python train.py --d_model=128 --n_head=4 --n_kv_head=1 --d_mlp=640 --norm_place="hybrid" --rope_fraction=0.5 --qk_norm=true --tie_embeddings=true --optimizer="adamw" --weight_decay=0.05 --lr_head=0.00694 --warmup_steps=425 --batch_tokens=16384 --steps=9430
Each number is 500 + 25 x the weight over its row's rms, rounded and kept within 0 to 999. Layers, rows and columns count from 0. Numbers have three digits each. The size before them is the row's rms in percent of the matrix's.

# layer 2 MLP gate, 640x128, rms 0.163, rows 582-618, columns 0-127
099:517529502504495489522522503468494509515469537489510530468461537493479534495518516445476502528507485534490496545504518467465511506498506503467508500477500486516468517464500522458512520515475513462490499460508452534500530540480487479519554479555487444503481511525479526482500540498510499536526483493517488531514523554523509529494491450503492471509485493505551503503452494495440479534508
092:519478496544488475478531512505508522517532519495482501457491513499498447523527520504475489497553551486463506501476488484536527502438507486498526532515541503507531463489529463516552503464463535568491498477499521510513472505476474463499506492524504462513482507473540524512550461468479535543482473514518494534487508465508519533495503508507487478488508479505527476503529521488512476523480
098:468500509484520443520486475547447538541477480473483529530515491470490509532486547502501466512518490508483494512499484532553479496499536516484493497510502523484534534478473490494457501529474489520507489491460515500535538521484444492473471479509488481450467485502556532507484548500483533496510502479502454474482525515537442503501499510510482477495476521521496462501529479517494468492528
100:484510497456492487543506444505482467594482500505514482476487466519493527500470485485539512489454503511496469515467515512496471496521487493489523511511525490511474518502503505512494513511476458504497471488528497460524492533466459495530506471517518520532529567485474531487533485477494485554496500486496505507561498527462466513487504475483460473486490513499530483474466553502523481482517
106:563499507469470461516505444496508497481483506530502450511475508533511473497495518530507503483504530510450465522488526522543529449513519504483502522543504484476508514497497516481571486458475520469489479514486499460510516509500499536518519476521453494494480491515460483497452511509508495507520481460483516507512505535492487522491534511533509544481494565505476497487502504476532437523511
100:546502509528579460502478483507499522503490526500485508469513477461485522492483464488488507507455473495524484542450483492509530476505490488524494519487538529529522506455520490464517508530514475482494480500517533506551500575513472475527474478470549504533495518481515494489492526520512492534490519425500471491475504502500506494512549499471503504499449497500482521547490476518517505501489
105:533497524527495466531531514509501465467539523484526507488453501489505513525538478518486502491486485490492439514478515484496514479504467517487518518469532468458500567499518487514509473518481514521500496493511484522507545504474472495514499475570498496524500530508533523463503537502492543515483450516513504497479544472514475502486491464492507441523517518487483522536497486535504495513583
104:484503513504521519516496476446484454529454513512496518508478502521483506547469517508490470485498532458484522538509514523479511480503513538471516469474500519504496558498523511474496502532502446512470490488476505526526505521466490559516497472493528489532500511426524547524487500485515503547502502519494504495499490487507482566546521507537497517489512528515515555506518498531500451533484
092:519457503472493483538561475498502496542471517519501525500463508472464537483494487508517502507503472499489476505504514529463482470519529512516484486500492506476469506490513507512502518486482468498454512505465479499487560522449484504506460492462511541466513512508516478451523529511536531507494482539520506503478516499490520521533511500528513455573476460495490510563514458474452494483525
107:486500493509510511516483453460484489522489490514478520471496500466484495499491533470458501489464491491476487506488461533539498453477516532492559474492513548471462485467533527491495509476492486537481482476510566481476507527479476469524539474466473475488520517508506549502485520419526538503514500476531501494513511544501462467493502487505503489475481468486522540536481504505513474495470
107:459513445572490468505498489483495492553518463511508480495487513479488484499539515486528507513525466513477503537493483457533481510506526521461512549484519511488460505499504489477471474512500499513487498441524515471505520518511459496557535487509479511462485513487472486492527515481510523525467490461485479501528505528506432507481478527484494498531499544549508515510510479546516471465510
090:477493539533493527514534515541520476516466480510487514543487482506466536503513544494516466501500499457491463523525495529479488495496498473500529479533515477498509487459532483520537505500544501508426519466493469494543496502456471477511549499512521498492516474520501492493518495497524534512551492469466516495517513532506512490533465508503476513472439495517486514534544482541512492459546
100:498525541501500529483516476498486551498517506490495511468494517460480513521456486480501513527462508489449454537533527490481517483473484511499491541517452492439444506521521495452528517468470497510444503512508511520507487516512455487488490470457497515499482503534496487490470568488516508530500498487481494483534500515531536511527519479487481442528502509497525522488501503450529479491471
097:527508436500523483516525497457518465468443508502473520503475466477485479525471499524519505513496518489451490495466441477478588477504488529487499536506517508490456517508498518498531486485479509516506443489506548477548470486554483521506500489472513525491509486485448534476480524484510477531463491484499518482529497494529506512500490515521479506506528510496525515519496476501528454499512
101:507541511484484490471500499501520493524518501502476561481479530487450460517470495495538469463497507472550516469512493510480512504522489541469517512531458449514493514539510528453499512542474467525485502488472538469504502564462493476471462498450480511512477500495511520514534519482506514535473489518505509497463507523517463484514476489536495515497484512533498548512511528490482451461507
101:520507488510512494466495508474545472495499558532519523486494500510514435514503510474473500488458494489498474548537504480486512469501478574509530502497487493533535514481521476518451537515467503550496504499539533503527494525506471499518536483493475497487498501493533455508486486473511547481503512506522532504504540546494493485494453544474478525523491466509540535540491475519507483517466
101:502520498529534455486511438502492520496512496501551528490463495500476498508501507499466544492481512484516500487474496492544504504477486506468495488504533488546516499494492489498537472457503443474483535487516492522479490531467472509455562462479524539522478501514450479476450560480520500486491482482507487521527477497499513487467539467517493487561499478528507533515532496518521486521529
103:497483524475530481474539486542543507495455476497463496508464511517515468495520544527504511490559484471489504516532508536488476512496503524450496519475513477527522487491508491501501470452505469518489472512557517476520495511442512496484493450470492476458481480520465536432515521492532519510483449500471534474529511481506477505460482494508495492457473522499504488512474510479483507508537
097:543510477506514480475493543462522488535494504538523499509480487472474501488501520494484500508485446475508483518507522519495504446482520498524504502466486495551500495481497484478496496535545463537509474484515484440553496514480481462537518501484475482539514544460533519502520512463491479451506468492480505509507516553516470515475561508499513474477518547553512519531523509502533501497504
106:490542509504469476511545516485481570507535509534536465462495513539458497502515506525494507508448504495452480579517532536497523538490520509544494478502481547466478487483506505486519513481510524503470485496512508525479486535490493504507493462540506531513514509511528518481536504470559545488494506491478515457485501520521507515507510518470489516516438490512482481508515520466496514496530
101:511542487469485437472479529472509496513487497509501528474474527479517466474503550493466458494540470507512507543503467545521502536535483518503555463512471501506518506572462484473500546454503500524470455513474532501470506517517531491474468475504488495507479478519499513520497502469515515512511516483519466473492492529503485510535487505520513505480495499533540523520515558512485479531494
100:475503515508507481484501531466463515495477488556516495508487499533483455529506516530494486524475513481469484489488494477512492517529509496538513500479493529462513538535467500502536505522506490489494498483437516523510523526482463532481503490494489480454516480524525486528545520493486510517523493511511467492570571486520544454566504483489486487505483491532536544539524535475487483485505
098:502519462474553470454540504527474498488492516513484502491471508491515487543493553541531470468477510500489497521454493505522481527528507489469514501516465454512488525526470498459542555476502479534502500520496555468499465504482504523475485507512504532478494498510494487462510479511491488486555447480496438477465541528518525522500489497514459464510512497510486484490506513472529481515526
100:517537531496466463519501465473501529485465536475505537483497531482505469507512508445453467462506485547456496524512476478464536482531514498512488453505482511505480559470510524498518457488528517492509509515485523471527502561512487530515504476519494469513486510525513495468507505471489514544511474477478522472539480509506498494520473503525508469543502516496522498520485524490516457537559
091:504498480473481480466515465563489532549500463480516468473480492485464475464518516447504502550503498490453550509490448506509522491501484530518470498453523504498490556482499493516513476502488483492551492508519498530558478522521475529487495518452484492497478482508508474511473480453519488443509504489506513499501512503451487498493497457500503505491511501539520526498498545473491452498518
100:486475483485515480497543495512522522475442510518514486465468559478479454503510497515498461505530482499505526505481522474458507505526529544495563491448479525526527503528510500498545517513510488516463503503507508493501516505505482451497505503508483487557465481496482501463533531511501499503534475514440484504484505495518520522520532489464477518466517479456535512574510527532482491508500
104:476578502504501482518528510506505491507472496526498497484469503467525501562489518506504478550475490534510507515454484504483543545533486536526542513498496516498504517485457491518533486524504493513455524535499563527503499522509516470496464497465505544486477515492517514512526494479502502515533508500525466445523530482491471516448510471502497481473501520499521506550545541509511458508491
099:507533506473473469499559510535492492525492453485470533463497479501530473523484519528455539507510514505489519491509497479498500523515519470502498463467511489488506550517509484463528522497502509507476485494484510494530501532458474572509518446491491521472540496463492505500512522517535507486542497508484500508507532474487508519485532470539525476549466549495452540488559513472498491503519
093:510487537518514503460501508459510526508516468510515500510500513477521453553482513481518539495471534472501498530516513488536523501496507457517523477471461526541540509513540494518498510493479489533490493540475448503492469508529495493511529469541552522469466491529486489533487510494525501513519477455476498513548532488487485433522433483518447494476484519489498484498503516476480474492494
097:485488504511505503492528457516568487509480507494563537474473437507483520489529518538509499500530470489505522521480518466476538483524511499456517494492521523542545510471557506524516452508479494483461481499495469551486519515511483504515482489476493495519507492449463515498502523486522503532511508494508512513517490562495492517491500490521525521528531508545551500515465490535452511489515
093:514489528529513469457520505544512495450490448477531477465487522451557488484480515467536531490483520497492466528530523491509538499452510473510464533515497531513478540521479540464488516460543497533478460488496491498525517521443522494470489478511527466486524516465476503462543522495507518520486470489496477514503495526520526505512476512511467527513503468463505481525492502507499526500524
103:522537539503537496460491524521540515486500486536536505486486490505461489497505490558494494472528480525455490537491497485481491505526515507501484543492503508507474481528479527529490488492478467507473481464475561511528458530495483465534520485529487505509509541500487500492493486495546528489523502472507442526495535516529462464501502496446494479490504504454468531481534508516491427488523
100:517507550510492506478501492487544459508524503493533522509504510503518522505477496524498515542449494536476514527534542494483498488464510505518510492518505512458502543519491496468503525462465479509475507481515496514490476509499483545517490448515489506503468524564511499473470543473533475509434483520484488518553536517455491512471497474505469545489476531479499538515552496504511463483469
096:490466498565491509486526478481496490550498504502537484424498534490537509481497468543530480487510505479527495522565477495529525486529506510551494515556524501501529521512518515534525453510505510504502483493486507510490476514486473497501494460473452541490515497486438475532531504492497534534501475503468455494513513501493540476505476494496480529510527508484528546504477492511536493486476
096:495493507503513470503503510495504498483454511509550462500477478465520483475533513517556505508480508465499543516475479465515499546516506518475525504504490544503492476553503549491470509540541519511494447502446485533503524539466487516480477482469480479536482500465501501515525530469531500523543499454521487487489514501499508548493470487528530473479490494475505499555489508511514466444504
096:489490488518531479507490505438520499489492519476536507492510497478497469524513465496505498504488469547507537469517536501482503482557548496493505519483455568537505499534503534447484506530519549538448465478503555495503529540497477466498517489502524465500501516513485529500504538525508497525541478511491485514450501511477508500487510538468506505500495499500475521560500513482483479529534
092:495505501497504475489482521524482487524458484477474528509478510454428516510507514509477495492528526500466469538538464489485476483504484499498518492537513511464448532483506489527491541539476509512487527514470506498521468569479465472504506482515555505503463483515497500486519536482483568526500534510474548525529558489498557517500519512529479526518496530487505500501502529501506512520499
# layer 2 MLP up, 640x128, rms 0.161, rows 582-617, columns 0-127
099:503537544525496506503580479515504539499537516488466480474500456479528496498510479513489474516492503493473491510486495502503515493527479508483516460477517479503514510519473506527488522501561462516519503517501526458467491497498498490514498493484493554494564486540493504521468557503501472483496547489530516524438517509522566491473500512522480484495491461549516462483530526504513485477471
090:554494482528486508516494448538452491523498513526532457518485468501496512479499516488461458452550513513568503505498504513492536481503471489508498502475493496482519529525478494512479468515505468519500449526495487545514479483483544487520505518518511525504509484503521535524477543532467473441460511496485486532535484483473460499510487462464521518462494501499492509479484529548502479518512
100:513503477546520497515467484532530480495471503498483507513487499459440527445503531489502538491469549476490516515479484491467479495501470507479505520501507514441511509462544492481497492464506495527476515548537506482525473485517494502519517530504476484527465489472490470497510472500513478477467493489520532520459489453515467458501542500490520494478521454472502525499442529474529517524449
096:467516478479529496506475532529508505529494487511521549526483576490424469498507480496517537498439502474485456527568468484538505491518496483492495501535506495484500487480502509496527454517502502473527518494519476458527527503532472527520541521476489470507480472529499484476510494483515478532483479534517509531489522516560511532502540484512501508503509506503472491494450475499489488498472
106:519412500487460472525468459531470512473511518483512495494521508475491542480497476468516510519490466498477502514507516494480470547445537482528487511470482489481505511543476517481454484525536501496528471500469528536470486503469471504511507506516512472502479514549454526504490507508497543484465473496520441533460478501522493465465503498528476505480507494503508488474480506510476537464519
102:542499510505475520502524527490491514496507534520509491497505497517479508485471518475516509467488472499526475492499560517501509527468453480458490492462543522503493515466509526455500514498489494524473460501442542492491533516487515538506472529501526511489484542466521541467472519462513490523508497443527498520491519539532518469559505487490530476515515501508459470507550487533457503542510
108:489484494498484528489497501499477466478508542514504507512483505531511484515502442501499515487447506453501478530507541515493505510500523500473485474471523493479490502490495538438510493475494506518464462479560482538469476508515487504488485488524483518499498568529553503544501486487569522527470473520512503535461503519535487495510523478487460474555496547492527468511512505535499494491536
102:523518517513495509514549534470510499498493554522552475506484443452492470483485549546527499518450500498496462486481479484488493506493448522454518498515472527490550547542463504524498491540473499524501440472511480541476490529508485521547506534506499498500549511498481510506480515472494468473514504459496482486480466481498495518512522506469479515512518503506505532498519477499485502501463
091:479522514474494500548468463517494500488491511508525481489535536506521466511516456527462499504515444502527474495515467519535486526465542465490496508503527458523514494525495465511469467535478499484508500489458525511487536497479486504526502505503512481544489503502491455489489465489493529479535569521517506520511515487547486498466460472522495457434467509514514460452500521505480492520522
105:491528491516526498470539449508565426465520527489499457512498473445499450495498534522534485521481495499488515507488443474511543493506513538490510514474461482478485477516497518515499508505482469498528485493489508536471440502501506479497509522484502507479519501503504521516483478454503507529470490575533490506502507510485453467503455479487485523529527496498483514493493488492492522551505
112:508516565509480502490509499541476535498505532501502441502479512451486473524540489504457499447467498463481543469511501503508508489509510511461443514478528517479462489497520468525540506523464519481507472517515478531487533490459492549482466508494442505493489462503506490489512451514483482497481518469504557491511509504522531487449504499524545483515472509510462484489494511523489490492507
090:450538540473510512460517514507482487441506498506508499502555507463506501494474506536513516444480495501465518483539520483526459516469509501504476515488517447500509482502450447480514516509510477494480483523492497534501497544503474531502513480526478540503493500516534502520505495490475524507508533515568476492529471517522502445460470497500502495485481500499540486524488515521560478550500
102:509448495506513532454494535518477525473517509513473474529472514499462516481517452499531531528473443508479531489501504484506518484498545485448500479481479496502525501500482488504451472481496506478500534477521511499530489501456507505506516477524468474493481483466540529495459527473459509466465493499521484528453494556471527467483493480495477520485516474498559540487488477464526521502474
096:447514510525494526447488563522505490505516524527517487493518525503507506497522532502436495488480511497510485477487498540497483485528463471529481499501514516503529487499556430501455504538471446490488520537484511505481531499512517507489445503531495524505510516505520475507467487524476523499501504532477491510516526521496505513473516456446532508543522512524503492521528506488506552560503
104:522458465462521497527522471515515498479468485501463499523519518454509497434521511464533495487509518494493508510502534479507468460460533449457468496469510503480501537475548465513502473482507505505514468526507502511476507488481458544474497502454506482480518503480464516477454505475505464479485520478503551519511525482468539512523480508513526489558481492479467483481470497506510530521474
100:558510496562492481492445509516509497551476506466495495482498479501478491507569473483439508490532519523494463561548501499456505512549484532509475480489506479553531513489484480563483508498499495509505495516490523503499483505504482528464531533509481469500508507516486466493466482498490505503490510499473491466491439520485496465487469535496529513503480451509527511518488504502484492532512
103:495554514503530508541480516493474468486476522500452479463516503470514488512434493493499518488506491514513474521488496473425502518529498486540502491515505489498463536508491487473505512465519487500522500525507563458499480509531471496521488483509504505440482494499504494539495523492479509503496533496475478478499531513484479512520505501464469502447534511553429474469535523451488472495505
107:492499509540509506519550526462485527525487475493511449456496455510532487522479475463429494447470510513514505514507506527510493535411459464456478515537490545511491503486492503496496506477529538488508464488495500513516504485551495469454491504501496523522489545499537512515488515489470505503494498503508542514509495497497496495526450543506478491508524486488500528494496453533490504498487
093:469548505478497539524517515445519496464494525436475530458497533488522472479505523492516482524523476555472511541467462464486534556517481507479463477495519455510490481492474514497497517509507484506484501516517472494447534509522485490544515505530481504487478529481480470493511497508485520526486515499538517462491484512440523512481485481472514531457520478525503518484522485473512486518458
106:527529500517521487497497502525504472498503513525483540532510445515508522457464504544498512518494537485478529521499458518537524523503503535517498484498488477495537476495447479465486524502491541428535486531467537501525488460514488531494505488489527476465520492495513464466528484494502514517505498446502494497481502510473448484473519483498497456484569493487532484490538521523548497522493
104:498455509512465511554492507540487532480490463508496472492488522503510502460488486496495518512484531495503525515502541515462493492502544540474490526489504511479511475494499526474489474547516509505492504540496482484499539452488517534530513499534496513514533495494466522497500564521514463504519497519488513498476511495456553504520479512501481530534514534481511499513572514412551495472499
099:460449546500465523445493499470472491502460497474546518476526514494506471491473520510539485511492496500524475485509520442510493538492525464517465510443510509478501535492524503507528498483500488452463508462449541536535504523466483513474476516508524468492497532486497498531490503523513508452516491478500491512502512489459523476526515492489472536539478500499559483501518504525455520512496
096:510501512531476496496496483491568497490537518522529528519496532510460488521445487513547506524509522559508509525526488485469473492478500536468479492478487501494460514497484461463518489473474502507502524484503493496450488522464475514449536523560498445474511527461526492521501496473479481528513438501506497505554512504488516477500495520473478470528504486464517490506527528473464520499509
102:499483497523452507490520468515478519509581510449507473498504519532482491459513457511503496510438454505487497500467541537463505546494527518529531550519482493507458514513474485502520468482565491492505467522480480460514522483499477458521529496504486514490532548490504505495511531516480504477492518481502507495470499532513552476480475509502503469497492472472487518495497518464536502526525
090:467535480475515508500521478542482517531497460489491474542492486478469502499504483507478468550509510484464516512496525492525496501488491520500443502462555517524528563478502494528512500515449477485556468468522520535558471526485482486465513494471436496486505472518521509485510498458511528463480489449522510502484482501531499484494503445518526512487497525474497508495496514486518466481506
100:479470459514478500477484487514487494488472478503482512525504519521499496463501491536456445499505496462482497482520481476477481495522504456520511493474535531485473520500482493522514509493530505501494473535481511558480536497514499512520448508465539513517492499483543545495487519497534467495490512493498501531512511481565541433509472461482493519472491512458487547559472516526494532544513
105:507503527491483462492490491520483467499468480509477544502498531514515481511532452474490468524506504535505480516525471473532456517469527492500528537497494534545498485572476479559491516536469515547529511527519549465509482487506527465485508516542510483528509487486500475508484443492488478494505514456508492515478507519514464492507504506501485554489564494475491472523499493535481504474476
098:524494499508508517512505481527493442471524532523477495492477486520517526481519479488507499470503476550509492520491522519447501512521511490486493503529507506505495504509471471490464523503519466454496497525549508493507565489529550447542439491504501514492475501537474493486469543447469484500481527481571492495439506501530490485487511509506491534530473522526500524500494474499448485508494
091:527546536493523492496465556503512486513457476497502563482520477490489470495481531509462506514496503539500512510494476492509527479515486495500513449528529452488508509528508500535533539547490486491496456440506520488509467496475517497512516498470506511501526523534532491526463492511502487507523540490499523450470515518483461501482444502466419469494494489502519495516478518465497504485481
096:477512489480487462489485480518462524497512488536529525529521512489510496519489518501475487464474518472516502510481495537455515502492493486508530531521502495505509459513483502522523476537486468485529559508500524516476465492483515494482473536483492543488451467521497479517506527493513544485523501510477505524538472480557485526453465521538518459456450487501440466479493519520483497563515
097:468510502520526484511540493529508551506513472506495440498514500490491490526518555521515515467496510505481428513518486479490505478461458466483483500513463521524554509485493499485488521527473511518517466518536522464565511508460473493500508551568494484486503532487469498434512527453492535516481481505473509490497498518487524487472492524497510507482520495507515538497509464515514513518523
106:504505513449520503523524508465544517478482504485522509480500516533516496552538528509540543524490519523492506502517504489497507475512525528482494492495465458553536489499518494524538499508502521523501529486558421485511498494519479463496501482504504480484505499479516484476497509513456487528516531546550522498501462438464470489511504548498504555517504512491478526466479468464513488487486
102:535546505544487479504531546506561466501503489468450506516515498494469517530494499503479488486471506508505505527559474514510482474469453481501494482534511422514487493524518475536533532491516505504479510550507483528486544515509505475490515492532547518467527527521492486481480513474533495452466499522489497489489500481474508499498505477480513509486518514465493524519511532474486475433474
095:476493533439510508529519500545528471515475486553521501518483484538490544532490442505538482490514492512474511489490501500527539491500515516512568537528505517473484549464493527505507474533536502497520518479512495514518511512488522522482527533496496519496456481501511514480498490487479537516509483488538465536468499469479546477539507516528522462471509488472456455506481531531501483521490
096:494496499532481508499499533451527486486497493495524452478508523516507481525490488484482506466515502466479505517540476462469509486529527471504470520505494470518496488495505527524499538483472511520488495499513469540459497488458459527502482488483448490509487503493475472504543541549509512474505492438463508522458516457460445444487490541512489529457505496491472474480521513470546473516514
090:496505523480498469510538466508470476515530506505520538482481445523497545548498479508460529495532493483489466499539542494500499534493532506473527504497457436500498508488538506503511486494454510493493479472520501488482502496489533511523499512532468507575540497464465471511508514489491445506471501480482497526496503531493530554559505467491536487516500502506531512511496496527485521466462
# layer 2 MLP down (transposed), 640x128, rms 0.16, rows 582-617, columns 0-127
102:475510501458508499527474487523477510513494467522494492502454483497500492465518486521491536497502508482493522493473525507478505501461541519502531500502557499476510500485489476482504488533458493509507487492531528566475524483500496490487505527484417462476494472523479489502479461486521475504499459528530444538501470547450477501452475486512478484531476482457508511522510525549538474493500
091:509490491512514492540503514550498475515488451486509423496473527505481516500507489511465544559526488483506485511526435493481460507540451527479465483484479506534522480515493515481512492504492506539521495500516457421483543522451505517470473507497487500490502451526535486520496498476532472496497508501464514530485460481492483493490503464535481491472523526518506497494511494519523483494473
099:517486507458510501544499501491494490486517490512506449542453510464496464492464479498509505500439518502518471523569517538499521452510532513503493509504504497505469554520459514504507509502501500488524525505475519513516446522504495482524503496492457540453514543481486508486486477468526531487511463538513501511544473539494494490467471428495482473514473481468501503482494463504501473510477
098:463473480499488492517504562466492501459481482503492539468442508513448462544555516514457530511520506510485543504481500478517494477505482512485477521482489509464504477434495454509480525492482487480466488498483529511493480557527554481501526505492508524497495557498530495486480490535468487470493522551484525482468528505510522503481494495469497505478529467499522529508486517484476508475498
107:471482525504477520452533480470561485521493480476520514463547488514480552496527538477520508523509535457521498502490505486536506444500493445484507474488517537508521476512507531527510475519475478488517481532497556467501487519485523483492538511497497458521520523479518470492491508476506475499480499495541537502498556510509463524549524518524532530503536543523512499532503515509510474516515
101:483473523546483539501522471520486482513486514527507527475522487511481512523514510495510531512523505500472493423518480474518485437489513485509476474494491488484476440541522480492456488483459481531502557506508529511473502492487496471430487494494512489491530507518473483480509483508484507532491521537527488498489496538497498538489513558485484494483534520485545520540478483472538494457466
106:502475509506484475497526500521499548479493510490523518509493479472493533510525539484473553510471495476441518478487501502504511504484526441535461530496531486522423493509511454500483534522484502536475497550455520533454542482525494505514540493495531501484507489523498503539495473493463494493494476478509524481489474491487511505479472507515484486477519511490492548492490522497445483458438
101:512495457504526524514533498513524504515515473509475512523564472545518533540527529482500523489504529492454515506512536456476501480502501465511485488511514487495508510456495491508506530504498480514545466490501480477531520452494498520553458511526521510463443426498495470507511453483476506528533525492529551472511454515470505491473510485520528490502500500489524495466496521491481487497455
092:500540482494551485521481511517463528432529525513496484454534503489512510505513488458494522525459497500494462523503478503504525477508543488504507551500501558482523538514466515527522479539521489522521500524539497489492465558537485459476504482533548483515495502511508521494461526487495519471523447496496492507498500476538475528543527512496481498497506476466505493466544492521515466499474
104:523477525461497488489520496517530507495498487479502551531538515496503509530494468493479526482491500512513534499466502485413521492527509515525495506490508495476515508523496487529512475495524518527487555481470504482488494481511508504559496549489538513477476500514520514565534556445511505486487496435503531498478498535505489496520535524494496510537462482477502524497550476513468521533470
113:466547493532531489521510496498456500489465485499501469457415515488545496432496522489529489480501484490501510507508488506530518490460553512522511503514518549507519522512462501491468514531521522535488482487496500475490508521486486520517436517514480501498493478474478495509512515471494508509487476518520506489532464498465531466541503469567510487496484561504509489522473487488496452480509
094:521519483472490445541496477499532499518495513523479486523550516454517491482503491467475512514494524491571469489522478519505552476479502503498474510504509502488530536526496501517479457507514502561501519493507478517498445476502517467488512512533529514488490518542484543526508499486481493495546491477509505491510445489539544541510463525523496547497515507476516486481514427473494493481483
102:460480505511460483530493483479473506490520487452498469514454500482486464508465494521494491532483498492520506506506515487478518514495460441500506532497498492461448460537521440512517517481540532505497541486496553459470463516510507486474496468500515501475482495502486486481493492494498487527533475526502521504466473479477419450492467460483482486489514469494445506518517486489506473485522
091:526529497530491497512505506494511506492533481489481457530481523506481486501493543493527524514523497535470439521498524506536496538509448523499504488461493530483521521502491479468520457509496500525481483497461465505556441468491467474484504475485520512425528544508502485516491474540535529480483480468460506509511484513528506533477487533477484493495513553490506524514443491497536480509500
104:498480525518493473508501534497465514479475510506502522508405495493459493487530528489509484537504472504517524481490501472514523532509505555512469482518497481563453494525503533495449495535479483469456504505436521490491501488491482514493489524518494481526529530513492524444514505510492498482500469541501472494524525527490505470517507457496489504530479565502514515509517534465502501460525
098:459528511479482485475474489502512467502520487503502463474529480517518516464479478496526520472518483528524479528489455479502492524478525506539495500458523502477468523541486512515476468550483503507538441492524514539504464502477474473465469526472545464485503520489456556456512516506511490500484564515536530535517509509524519549496520533501504491510533487498508494488450524495503496508527
105:480515492495539506529519515518495538486522472512490495497458473504505499499538470548520492466476517484524509491518485496475516478420482488472526475461517496479524497479480560529530537486497515513479512503482456483497522493508561478452514501516460506473510449485517505513564462475481498537499489493475502499501492520498510482519522482501526531485514468464501499516514466559501512531448
105:481452483518489501504469507479443509544549488548536480476436524486500508495515496486496500487504548457526524474510499467488493499503462468482528520516476500494494518481473540535502515468499480487459503504517519547510498476519467468471535498492504523465531514511547518524499475458516519509508482477508503508501516462494454450471516521488533507543500484533531450511504529499517503518536
096:487524460498523452508525487497530466460469523478496503501464490522443495520516521495471524508504491482514478495533514507492508468535495541471486510465534480504485494478478526510494540527501488465506454515489489516499504494525486497569516490538455541465488513500493479470483493506477526491489487494509487540500533479524498515525481515509475525539505465410510471506506533526534495514560
107:490530501511505512504485517516485498516459474493493476524474495475517498490457478448524470490486486522463487474490511478472514533494488512483523457508532516490533545493433481522479528512482484517481544483512499510506477504497483540528501482510458444460498489502506532508445454511491555536485475492511576502508497509514502475550477488556515516489470475531521496519479507489481520518476
099:493490508536493493490485509499517501506486458488514470495447471494489484502501497482511471489485483493474480486481507505520518485492456541506454484464465495468494458512487576466512473477481496495482480489483496530459525501456493513520505502485434512469554561539505477495555503495521520531481452516495528495530501496462460488452526481499499472524471552519497487495495494483524521498472
101:482522478527501507513493484478506517497511503518531520500599475496494470498504493472513451501528500496603487478504501503448509470521508468511486503484483499502479508504470519505531527508494467485542487492517490506502505480512465468521519500483516530518526493493440471544533477498464508489535539464517517536491504491511497538509461485532500505460521506466466470526483508478522479485482
095:475543518521480512489508456480576430485460507532490455485516487523464508513509493483513466498488488524492518531539485518515485445524572519497503488479522489500464480484532489537498494466508514471510488498539503505482511512479469440524430519475474525484522497466486514516534474484489504492485506486495470500500484478492495458481494520493473495508494526511485544494531525491501485526515
103:478485509546483502516490480495462477503532476513518520473526479454570512569511510506461549535498509485466515504499498502509492493538537462500513449507466500478479509497471508519486486501462509544499480490469508491497453525533486512486507521514508486463523518508550455537490475518495491500504536483500522526455527499515535493461445498528554502463497512480523497498529497504512480507477
090:479509497460494511439480544543473512482485484511488510517569479521523496512513462498517473498525511505507489474497487535504483511492526466511510479512485535517508476464500511490499495495521517509531499519509468532477480487530522549535515528501506498555491459493489508557487508514502441521514521506510509456493468470483535534565468467504491522458498468456467475487514508537506540508487
095:444535515501513528515513496477530585508459473506466506503529508535528479538505496489509485529516466491526509455491528483469464553520498518539499487486484497457523511491490485510536486477481525544518518478508510504493492443518513497502488531462481511511513498517482459507532521504495553497524530475482474520525514521492495471491489511512485478508503508499476532507470534546448537456504
105:526504535498515474444521474515478551490511492504501532494534539468515496516489523493513474500534479488501493495481484521473493492500501460530535502520525500534451481478480455522459540504484507510499511461508520473505476539545486473537484509476537474495463488499470505540517489497505502485504523515483471484460459473489484480487482437453474505477425494519495485473464477509493472472474
097:510481528510521493512530553485463490473513498514490472404410519499482496478501489524511509503508487498480463546466533488517504529488488500498491517486547504467507506472519476473524500487469470481474470526518576499476494500508507511471481503505516521533501564527528484496475473517486502496470474482463532503526505514477463490469478506503499481503489504537481531527515511508519517494483
091:472540491526486501510504453517537495482484532532480530511567521487512499545498509510481491473519480522498470527526485504516468491510475491468527475504486522445548520480524476475531522483477492490504489503510453504535483476502495494506528453515501489511464470489534474522487548486496549492497531497538519495511504506540548513536537457489482549484502468552506476511510480516495500511449
097:448515496499499485511478478528551476513455522513468495462524545511505506495512515462524533533509489496481525496509503531532517526555490496525485511448449529512504508504489478462464464479459479503469507485509508485539506505537455495513492497475554482556490492489484521482475499539502510487473511534539502499519495492492512500532477500471442505480491513512510544479510550460496490470532
095:509424513487511549464488456539519503511505521522491511478535542509484475472509500499507523494485518532475507475525503520544507558471497482522496495510511555525496491480487504471485481508525483488492512500497430494481471470453529483485480483451511459501530568507497509468499505502517501499505514467491509508478506498527494499497509515478515513460483430452543494478521491514490498467482
107:488487496459481462514517517501503491458504484450519474553458496464538501499474497482497489494510462483510486557483524504499476538484503499517473494427516508489495503499518521570514462521517529481451477491472506517491480509545467506481488486510505516485484544481470510470510513522511517483505503549537477514522494485543530523500529473485523528536513515520512500507495498535512516516574
098:511464537502541541536466501531437502445463463519511513532503510518501472475502471524465527521507504512474483501463528481504495518531508522487458509494475508502456496430494489483477515510484534526484497535515476502522507464451496506511467493504483487519516496482507516507475530485485506459481484528519477496499466519480509520478503511499495500502471460510469564470545499451490521532456
096:527472523493506523501451489460521461470488497492458475475478485505475479469555517525486479473530518483507480484473515507513489465531476520504491482495517501544534464511555490531485503469519503507478502483520511456489470531544549518469506495510516532499547509496515502484480468532520506467538524519512450506493512497570485496482460494448478504472492484494505492501502517545501480445508
097:508478507489509502519478468536444532486475503503493519502518473506513534530532468490548533540443471531482472544512497496495455478479503520498490469482464527492517539523516442471505500469481497470459536493510541483517511469518457482519540534492522478470506475525508516461470487467481516539480487509483502482491482490520481515504535556499537487496498558506476492501485492508534506486486
093:474483531482546499493520499516474532518526506492476462481424522523515519462510511500517506476515514506465517562451532483506494505498524526530485482484511476495513478544459493512502518546527488491507486490493508531499488505445547508426458520507490484502495522453508514503493474481469509476485510502506518505512511491458507451495508455503505517501487550452502510499532510536511536487529